Each number is 128 + 32 x the weight over its row's rms, rounded and kept within 0 to 255. Layers, rows and columns count from 0. Numbers have three digits each. The size before them is the row's rms in percent of the matrix's.

# layer 4 MLP down (transposed), 704x256, rms 0.264, rows 337-370, columns 64-127
097:110135079153122113085156175112116180133127120098118109090095161118163112133169166132114173162142136097165059143156092103146115187162123091172131075180124111148150070118058208160126114076140103
094:089122163169169177110095121064053125189101098212124106149141104176164122130173106189097155071084105100103149110111090146173117079191144143095144077158100076158132072145065121141125160124105172
097:128113117189128121059156145144193111111085092097124149097183120173154108190177119147096129097213120162113145142094149141134123093095107091163098135151142168159122157165132133157154152076159148
107:152107184103076121217139144162118140131158104127099166145158084140123120128128085119132091149098118110145129147156072183140114125119147156136120125173096196129141174110101182144056112112159129
101:127167127048116136165107100082171197121124178158110135120100129086116151148093093132123112148099166158164119185154193131132144138125181138118086173127168156106139119144156105163127126107092112
097:134111163140121128104130121142157149217207179127130096158112159153095153069109135127132164082094099173150096156089144084156170088144168129095192150123163106084122116174105129132155085130126150
091:168104100070133114123129165143160139147110119117090137126097171136170128085127133122114133080147138149141108145150126151160129085132105142134071136117132145139140080157185151201087076159106138
110:121118122113104131143126121081128076119126154147131112196083124105157088112143084166155163132110123165199216135116134164133123138081121099128179119124115112121163154117135181082159111182148153
095:105153124113138121075169166197119157141124099175190119151154140112104111163135149154102111146151170114073135085069119084136124104119145180126167141144107100120133115103057152124189131129173189
100:171095178126115143143098187093121112113125136085144151129113063159130172154118156122111115137143158104075108066150158163166131120150083157165094104089123128194129086170080162124165149117151142
095:096141057102082113086111134168148161118129128166118109085141117132100172062125101114152096174129133117054145109175193122067114130094157116082078086089101056070095148175135139153118139115131117
095:114209110103130090185146138135136144078068155118118119135181184108139114091122137099126130132136135088107100109140110157088126094045152184107090192188167101105137140118101154116117091167158178
103:174172094134160106085116090165192157124144191168174133195153192098115176141099112145162104129118120102075166115152167066177116120141106119107109202092140153126151133138092176166123130084174137
097:157140148148122127092089112105126084122151087157133127163106110116130119147141121096113061170081203099157109112120179159141107135134078133116112127107152186182104141154193182133148119145132121
095:139132156087132148095119083156165159158135127082115113133152131184173089093130120146167133130192159065158066146097121111172158160138085142206153145156116110161133102101113146015128094084079144
096:143040099129076112163134139103104157087148104115128140164095166122136153176175165105096139112153145094132118078092169140107114109121075143115163135098171133151153152142151103142074145073159104
101:170117142150126170139116132085103117112145120074095120124169145086169134078131159126107120108074082100148112091048130075161147096125157099086103110130137165168126192159134155199126089183160136
102:081140093164092092155082169123144176106173142126157141137156185123066159092113076116135071150113123109152140139067135161169100153084035162127127183126164110154044167141081145102102093149121129
101:164129167191119161119183133061096096166130162119168090128085120156094130162134057066176211174116092142121132073088156109127098159151082179141153153136092109116140166140162145080125081198055078
106:146168131084105119164175104130055110100118170083152084131140154138129218154119143130164135124126149143140138110076153100125097101146191120131173117145131127174153110102110123115167166104173149
102:103158154189143112136172101097139156092151164145150152085116124112105149096172135099054096171200150192136110107115141154095144129153131108120165080058031152102152123121078107150146146131118115
101:156101088125126117162066073118094126103116096121123128167132120115091080161136133083129191183198119171089120138173116150133130125148102142135160085115147109164153141173099120088144090133087079
101:101127093140089167118179115179169167139164068049111111116120087131138099123080154100148152144117142074149099074172107136171079152157164089136143074134153093155122133098145185061094063108149148
094:146135118165114072113116120124077116103062070135057097148151146135122158072129180100167123174160096109137156108142084115095136151082105133149112121147099128167157167141147109113142159150094115
095:132085127137144103101110135134127169160116094116138127076089150106167117090111112086106121078132135136159140141146136101182142180111080106146121120114128094115158133159088153145046104150174167
102:109146110121164128116059069132138091063150049130145147137171119106153139135152119150114130180159146114127140128133138133127130137087106149143118094113160089110108111156103052154105163109108149
111:091149163115143167149067094138092101128133096110163187073198089160108110055095120116118080118161131164112161164099084151088128129126148123130175079160080114111140172118176199093116103158146051
099:075224095117092161151104146087067165103121097108130097135121111127101143096044114198133128090116098135110119167132066129119080150093153122174087141098135213141183115066082105164138152143166080
106:179163114153128106082119139127122151104117145107156123156139138115073105149101084131126140106152075125138068127154104159131109128105118186129080165120094181068107084124190121168098163081104064
099:099164137099161131138136128141091074111118170141116201064105169177081099179136120166118111130134063137062163146129119147181107115103140116152111077114105099117140169083125209150104118115156124
095:102102179130154114132136143101133158139157131131106200139102106135204166113112153195162093126109111094137139176140200140127142144135148120165151150110142125093072145169126119141111118186146164
101:131137199098167136072150129081161138123127125114103118090159124165143143088169155158102151144127119118130088146111116141148139104141107146088029134160130118106117087117120086062119115094144094
106:133132137073117110137116104134106099116121156088129105193180158117129196102099138168065108088095181147135187112141081148067173102133094124124140115105169104108087118147114112088141090050072138
099:158074150119150118189110133116109151167106076191160116151087101184115112096101119126103130135025135193133155142154087092170127161135094182115154062130093089148154146152151151025112132159130098
# layer 4 MLP gate, 704x256, rms 0.142, rows 338-370, columns 64-127
101:146142116119133116119138124191167085163140153085120190184149129124159138094149151145198140110110134160143154147093149097172079079104083122133110127138087173172127125126103130154171089136106125
100:131136088120143141078142151152129135133171183117106166122177070092138109106111095078169124164116108151113090138105146131125121066179107110103150184138140161154119115120123127131207125119143121
097:151100104074151166106135149094156084126125138047149157114099163157167166086160138132119139116111165121098126113091170132166150098092138114219123138153135127158127048124067118200124151143129172
103:147109053117145078170134149168179102165113048159137139182163130113151153154068139133153096183092160116183134168110144107192126101056155143151076148111108100117160120102161083108130194103115138
104:083092146137038141151135168102130170140148107125086145128148142150143133123183126132115128126086083082104116142147100127138086110112114174107192140150177137150200146186174076117115091094069102
098:130161161072127137152117148108108182133158124173130121126165094125106149130139125094099150150095160175148079135137096140107147137150146109079129164122114170125162182104184109168126103122161098
108:106068132139136135101136092117143170112109155128189119105187109206147150164142170118100112090161118113098097162126091089101126105056185076115133157124125100130152100205178120143166178144186145
099:136147143048135102102101115141154178138107125132151111140114115134124096095137166156158120104150133123155107152101129085164158111120136105139100109149127122143109062078050186123154187104209168
100:152151114102063089108121110168175149160116159127101146174131154109133159140140049108092087153123143134125145096089154169166164163119106123092139106155160153172143114183067163164139163124053109
096:119158133065110125149077133134118152104116105114157131130109090132144129181191136077101100099134175121173162166098063109105040063119062123162166152118165155122141097149141130127131147130054077
101:134137174151069110109168171150156149089157103165148102111153176149106131108128132103156150108201156154095127126133120124143218132160093177159161082123156107137110133128142119122141116059113117
102:112127131117092083159127088074108152142143144136089087144155096135207134117127126176099160147085123067152169111096160142185112136121128202101184192105125172130106096143131127116139103080085048
101:137104142145135144153104115165113131082153114039194152125134135159092151206100165099114186029117105155118139110139153101168110110054113122085130117122162151149147101146144126103086177125124120
102:096122072144119170149101111183141114112105173127106072143112122078181145132137172019129163176103160117097086130170135132154170065158108157103151141120137117201120187144076111161077074102169171
098:094156082181118152126108159144127106138148140173095091107066109187089113135128133083131135165098135102089176164140127136107136138146094125129105149062108045209123129139139177050069159075106110
097:072096067108119105176109137184069150190086111143137133080108128115152171123156096081126052159151162108108117156098153132169123104163066147128158099180116151090084137143113162119154202114176150
104:098090123104140132110124138089096083068110172084157130119161114114102096078150141132082170135106131162074148089081175169150081209132114151167115176109078143141128084151086109123112106130119084
093:125126045110139085176094123165091091076115162100084093139203119161173138113179133134089065117107132070140119203133085132164123076145105067121157108107168104178129133131115124127066182068169114
099:106144181072130109087095089077110104123118114123143125127151090145108131116144153086137102072141007116083128119096096193180139086115158104176137173195063149188115122126131170116161137099082132
099:084140137105134137156126118138110168194111120124142126131115114168138123166131061159109113127102119128187152127094160158183145075131103136116065129124221076077086090119138166088104136122178172
098:135140142166107173144099178151137127114151153128113100159132095133129151090122145135148149153158038161131206113167157104153077184128078144137147072137224121127121087107140104140106151081115118
102:157129162114153135194103125157148111149163131132150100084116111135116117079158207145162136135112111179060136132102162171080170143088173129131098111142110130093131078099065132091164181126096093
103:106123121103147094108112150167148070064154107145126177123113126168117124176182115155169121147170084111129135124121111095148087146143144145195153038144148112090132173123161090130166134146118148
095:128076102071094167128108128096071160116177066071131136188109129121104101180162121131126158126132114145108116111071127130168124114093093105082150073176091122121113100111100123173123101115139076
103:190162119119120072136123086134099140120139127134131192193165090133143116098114162115097130072162102126095044106105138125138138107139085125120103163124145210107131083129087139135147180154129099
101:118119131124106074165127131094188112074177135103115184139137128145112091096100083142105071105128097092097155153096122176186136132197130103097082097145105157178154132100100113099113147171082139
099:121160137091137215145126123109060131158120116134055162101092130132085165126155106134114185144171097133117101146146093194181176063178166142178079116085130205156141154085106107118121099183169119
096:083126078115108081144117162080172134064076151132142113108115098122115074111154094102112178113156064058141117121136134139125176133116096106103158130126064003169138129060165111159060079111157133
100:136080091174171052145125123131070183141148151117099208123130209099128133194132103128091135112121149135097104098096120146104161162135055094103117075121179131112130113098089088107133141094143126
102:085136109116160108118093129101120128091149107094105126100131153161137206091093136148121125111129078087168169134186152141067132075131129147165112128156106115107088078108102165140179160140111043
103:084182129158102146201137115142126134175084142128104116112121062151142138095118141148103130097128130111087083087166063150153118113146109169101171148065092149119145155120132110189075139125098074
107:154180096157148118132094126098172123063086127159094200127086161075120145108167127086166165077141117134161070076103177054142150167118137131103098104060179146158115150098201154105102148106126113
098:163112094098109127152051204134098115090179094071114120128114128131151107146100168102181110120119164112153147154108179158104154103113083092151056136120159082096122140082110136099165144116136128
# layer 4 MLP up, 704x256, rms 0.141, rows 338-370, columns 64-127
098:116092103129084109082178150084151107038134150140162116087118147120159066127131148111107129075183164147136135098164133163126128134124094138112156181119144087123139166117107124090111124142144164
095:122144149115092164142036095161146145144165163146173125179123117082168189071100150162118068136114109138106165184142121102167061143168113139204146112122142153085151094169119117106095105115154087
109:134137119117079101145124123162129195156127177093090147105117052127136067155153120118109083198085093113146114150103107156121163122113137142088113099138173096150120142166135059117057139101120157
100:124112131120136102141092136104120168133112082152151153116108123136142167174135135153122111094103163054074127143131123114130107177104143138113132168161089150113175096119108107114066161189161161
100:081124102186083105089142143096061092130100207120132170122160169146088160186121119143130075187091172098199152140164112118142118179101101107112113114089214144114086192200168115122122104119100110
095:107165149105115168043150144109104079137143175133121080094131101168143134120075144069093112163164142118174187106111131107187126130152168081147126182120198155143119143178193173104118115164151084
111:168156138074146189142145110131120114127141110160080151147125100128151117173067127114099153124155140135141108098069150104180108170148157113160087128117146118139134126135110144159201038087073080
094:111128146164139167118089099132149183072124139097120138111157109117108139097127143095179135144076140097102094134125086102166129135108132103112158077162120102099109176145147151128138156112064045
100:135116152098113180079146109088117152108127111141084097108093230184116112084134157127106104133155183125133154091135133169121117108103141151125115121152122082120143104102108155104137082153112122
095:142144155103155145124190110187131118136145125138158169159187122086082161147144086149114170138135132138127110159094113126117101098143081105134159123150120161171149166120111107140175145103078095
098:100115146143143155191114107094085098126157112136093198145071128137127127191147101158135123146067134150149124166111119152136134176151154096104190138108119146147081135161099144194133142126123075
102:154123130123146130185135083155197116144203120153121152107166147130176142143136134177117055154175101143105155113190059061103111174174096072101139108114137164099162085111116117101135132125152125
098:135129110109104112162182116108093144122160203128121124137157143144140156118120129185073125052169086139142093094156103100137132121136161133121110129184131092142174134098098115143124160055105120
095:126136114174115168112102087151080107102120177134136153134151094111105124166108159128126122147088109101110075087174132122085147117127138088057139163144158129103170136127138110139139164213095107
094:165188128074152125155103158128134090121084154136137068129178121104139142184114094129101094144153105163131121123151097087117101153082126158125071097129137107091108108120138205105092092135107117
099:121096196119111118131129081092138147150184122094118142160162166163223144160077185091128084153060107083224189153086131123176153106091155100143130102098153071147131099201131128191152090118135123
101:091167141108170114154184160176148100157159170167148118108098146131092090098161100147118121121161150218104126139190211104100161104157191131083146136136131154076128126161105171114141096094123079
098:129138113123047129135162158112082051154140117125101099132120150132071057090134109151122101128099104099158166114150145133147132081123146089123141141125106138162161140150140140131115153146076133
116:115122098078148138171120119093038131117109126103135112147122141145147155132157100101155123128117098153110121156071125189164111066137129139163176119164093124139156092130106154081159157085142124
102:135204222138159099169153103127147154125131139160166150134135128158175122103119119124114122140120150162125127091149195125117178155119117110158142058099118076075130153140148102195131128106119108
097:105159134148137107102162175172139146150129171104150100158201174169136190087138143122140021087101211108181102089088074197120146122113135126133123101180085134098113118073139097164067121114148173
101:161124162084139149086113169159143134121084149117132130132110076119061103098195052094109139121074132130123096152087103187116131118135111183062098140116097162114153112101138131178179136073155194
104:128104076113125209108106115183081072159121115117140127113076166119139119146101101151095121099105165103140124097124098177127103180138144126125158116150139213107168119122153155159100119151144151
097:085116115181054161144192149161133071144089135136152140168104159134147124183091146121146156154152129194110208110087224100131153069117161142150130150122149139107084147119187104121135134111117135
101:140128169144134055138146178107159148097090167071118064088126153144109153146065075113136120120160154139174107110167177163184054086137117149114133114104150139112127152196132122167136130161155104
107:065123115111179132124128094145161132090197094114135123050173100177097090064146094127152124118133124162076150141133133178072139105075112147169142113149124106104163131130137151156131147117085101
098:126112134097098105124128172164161098084200119158142094140176109081178114135106123131180084148142117059192081095064151074156117091173093166163098120136087054171125145116171134175125105176138109
104:091180109087094197069125115133160153113114126213094142123107046136150104120137147169147176051155159116096097123155180099143056105148079174112154102169139153116158179116110137159144142152110127
101:143105144127134167104064129134114137125134081107130120165132147047140206205105136102110135141161168143153017126104129140113153132151102172085100127080154142144197115123132128041112052166126156
092:158133110097157156128025089161178094184141112142178109103105123120054130181151088094095129135097094120129113154101108157142121143178130182128174147067163094148127071065119132116128089072106106
099:087190109115118076061129129121071117127092146099169151185166080156153149132099090185154132137081096123116101154104114090138063134144103180162091130128125158102114138164132091138079148116077106
102:148106138096158135119163135075136106110087131162129104081161134086126142209099152165079131183127141123145113136126154108111068136134119143065113114097167205128096185106137096130092086097186140
096:148089086116189146086124152104148134154162157117132159166074142062095144178162097072175125124226161123125162226073107118142153175106074102157145127097101115072119186142139152125155138117096137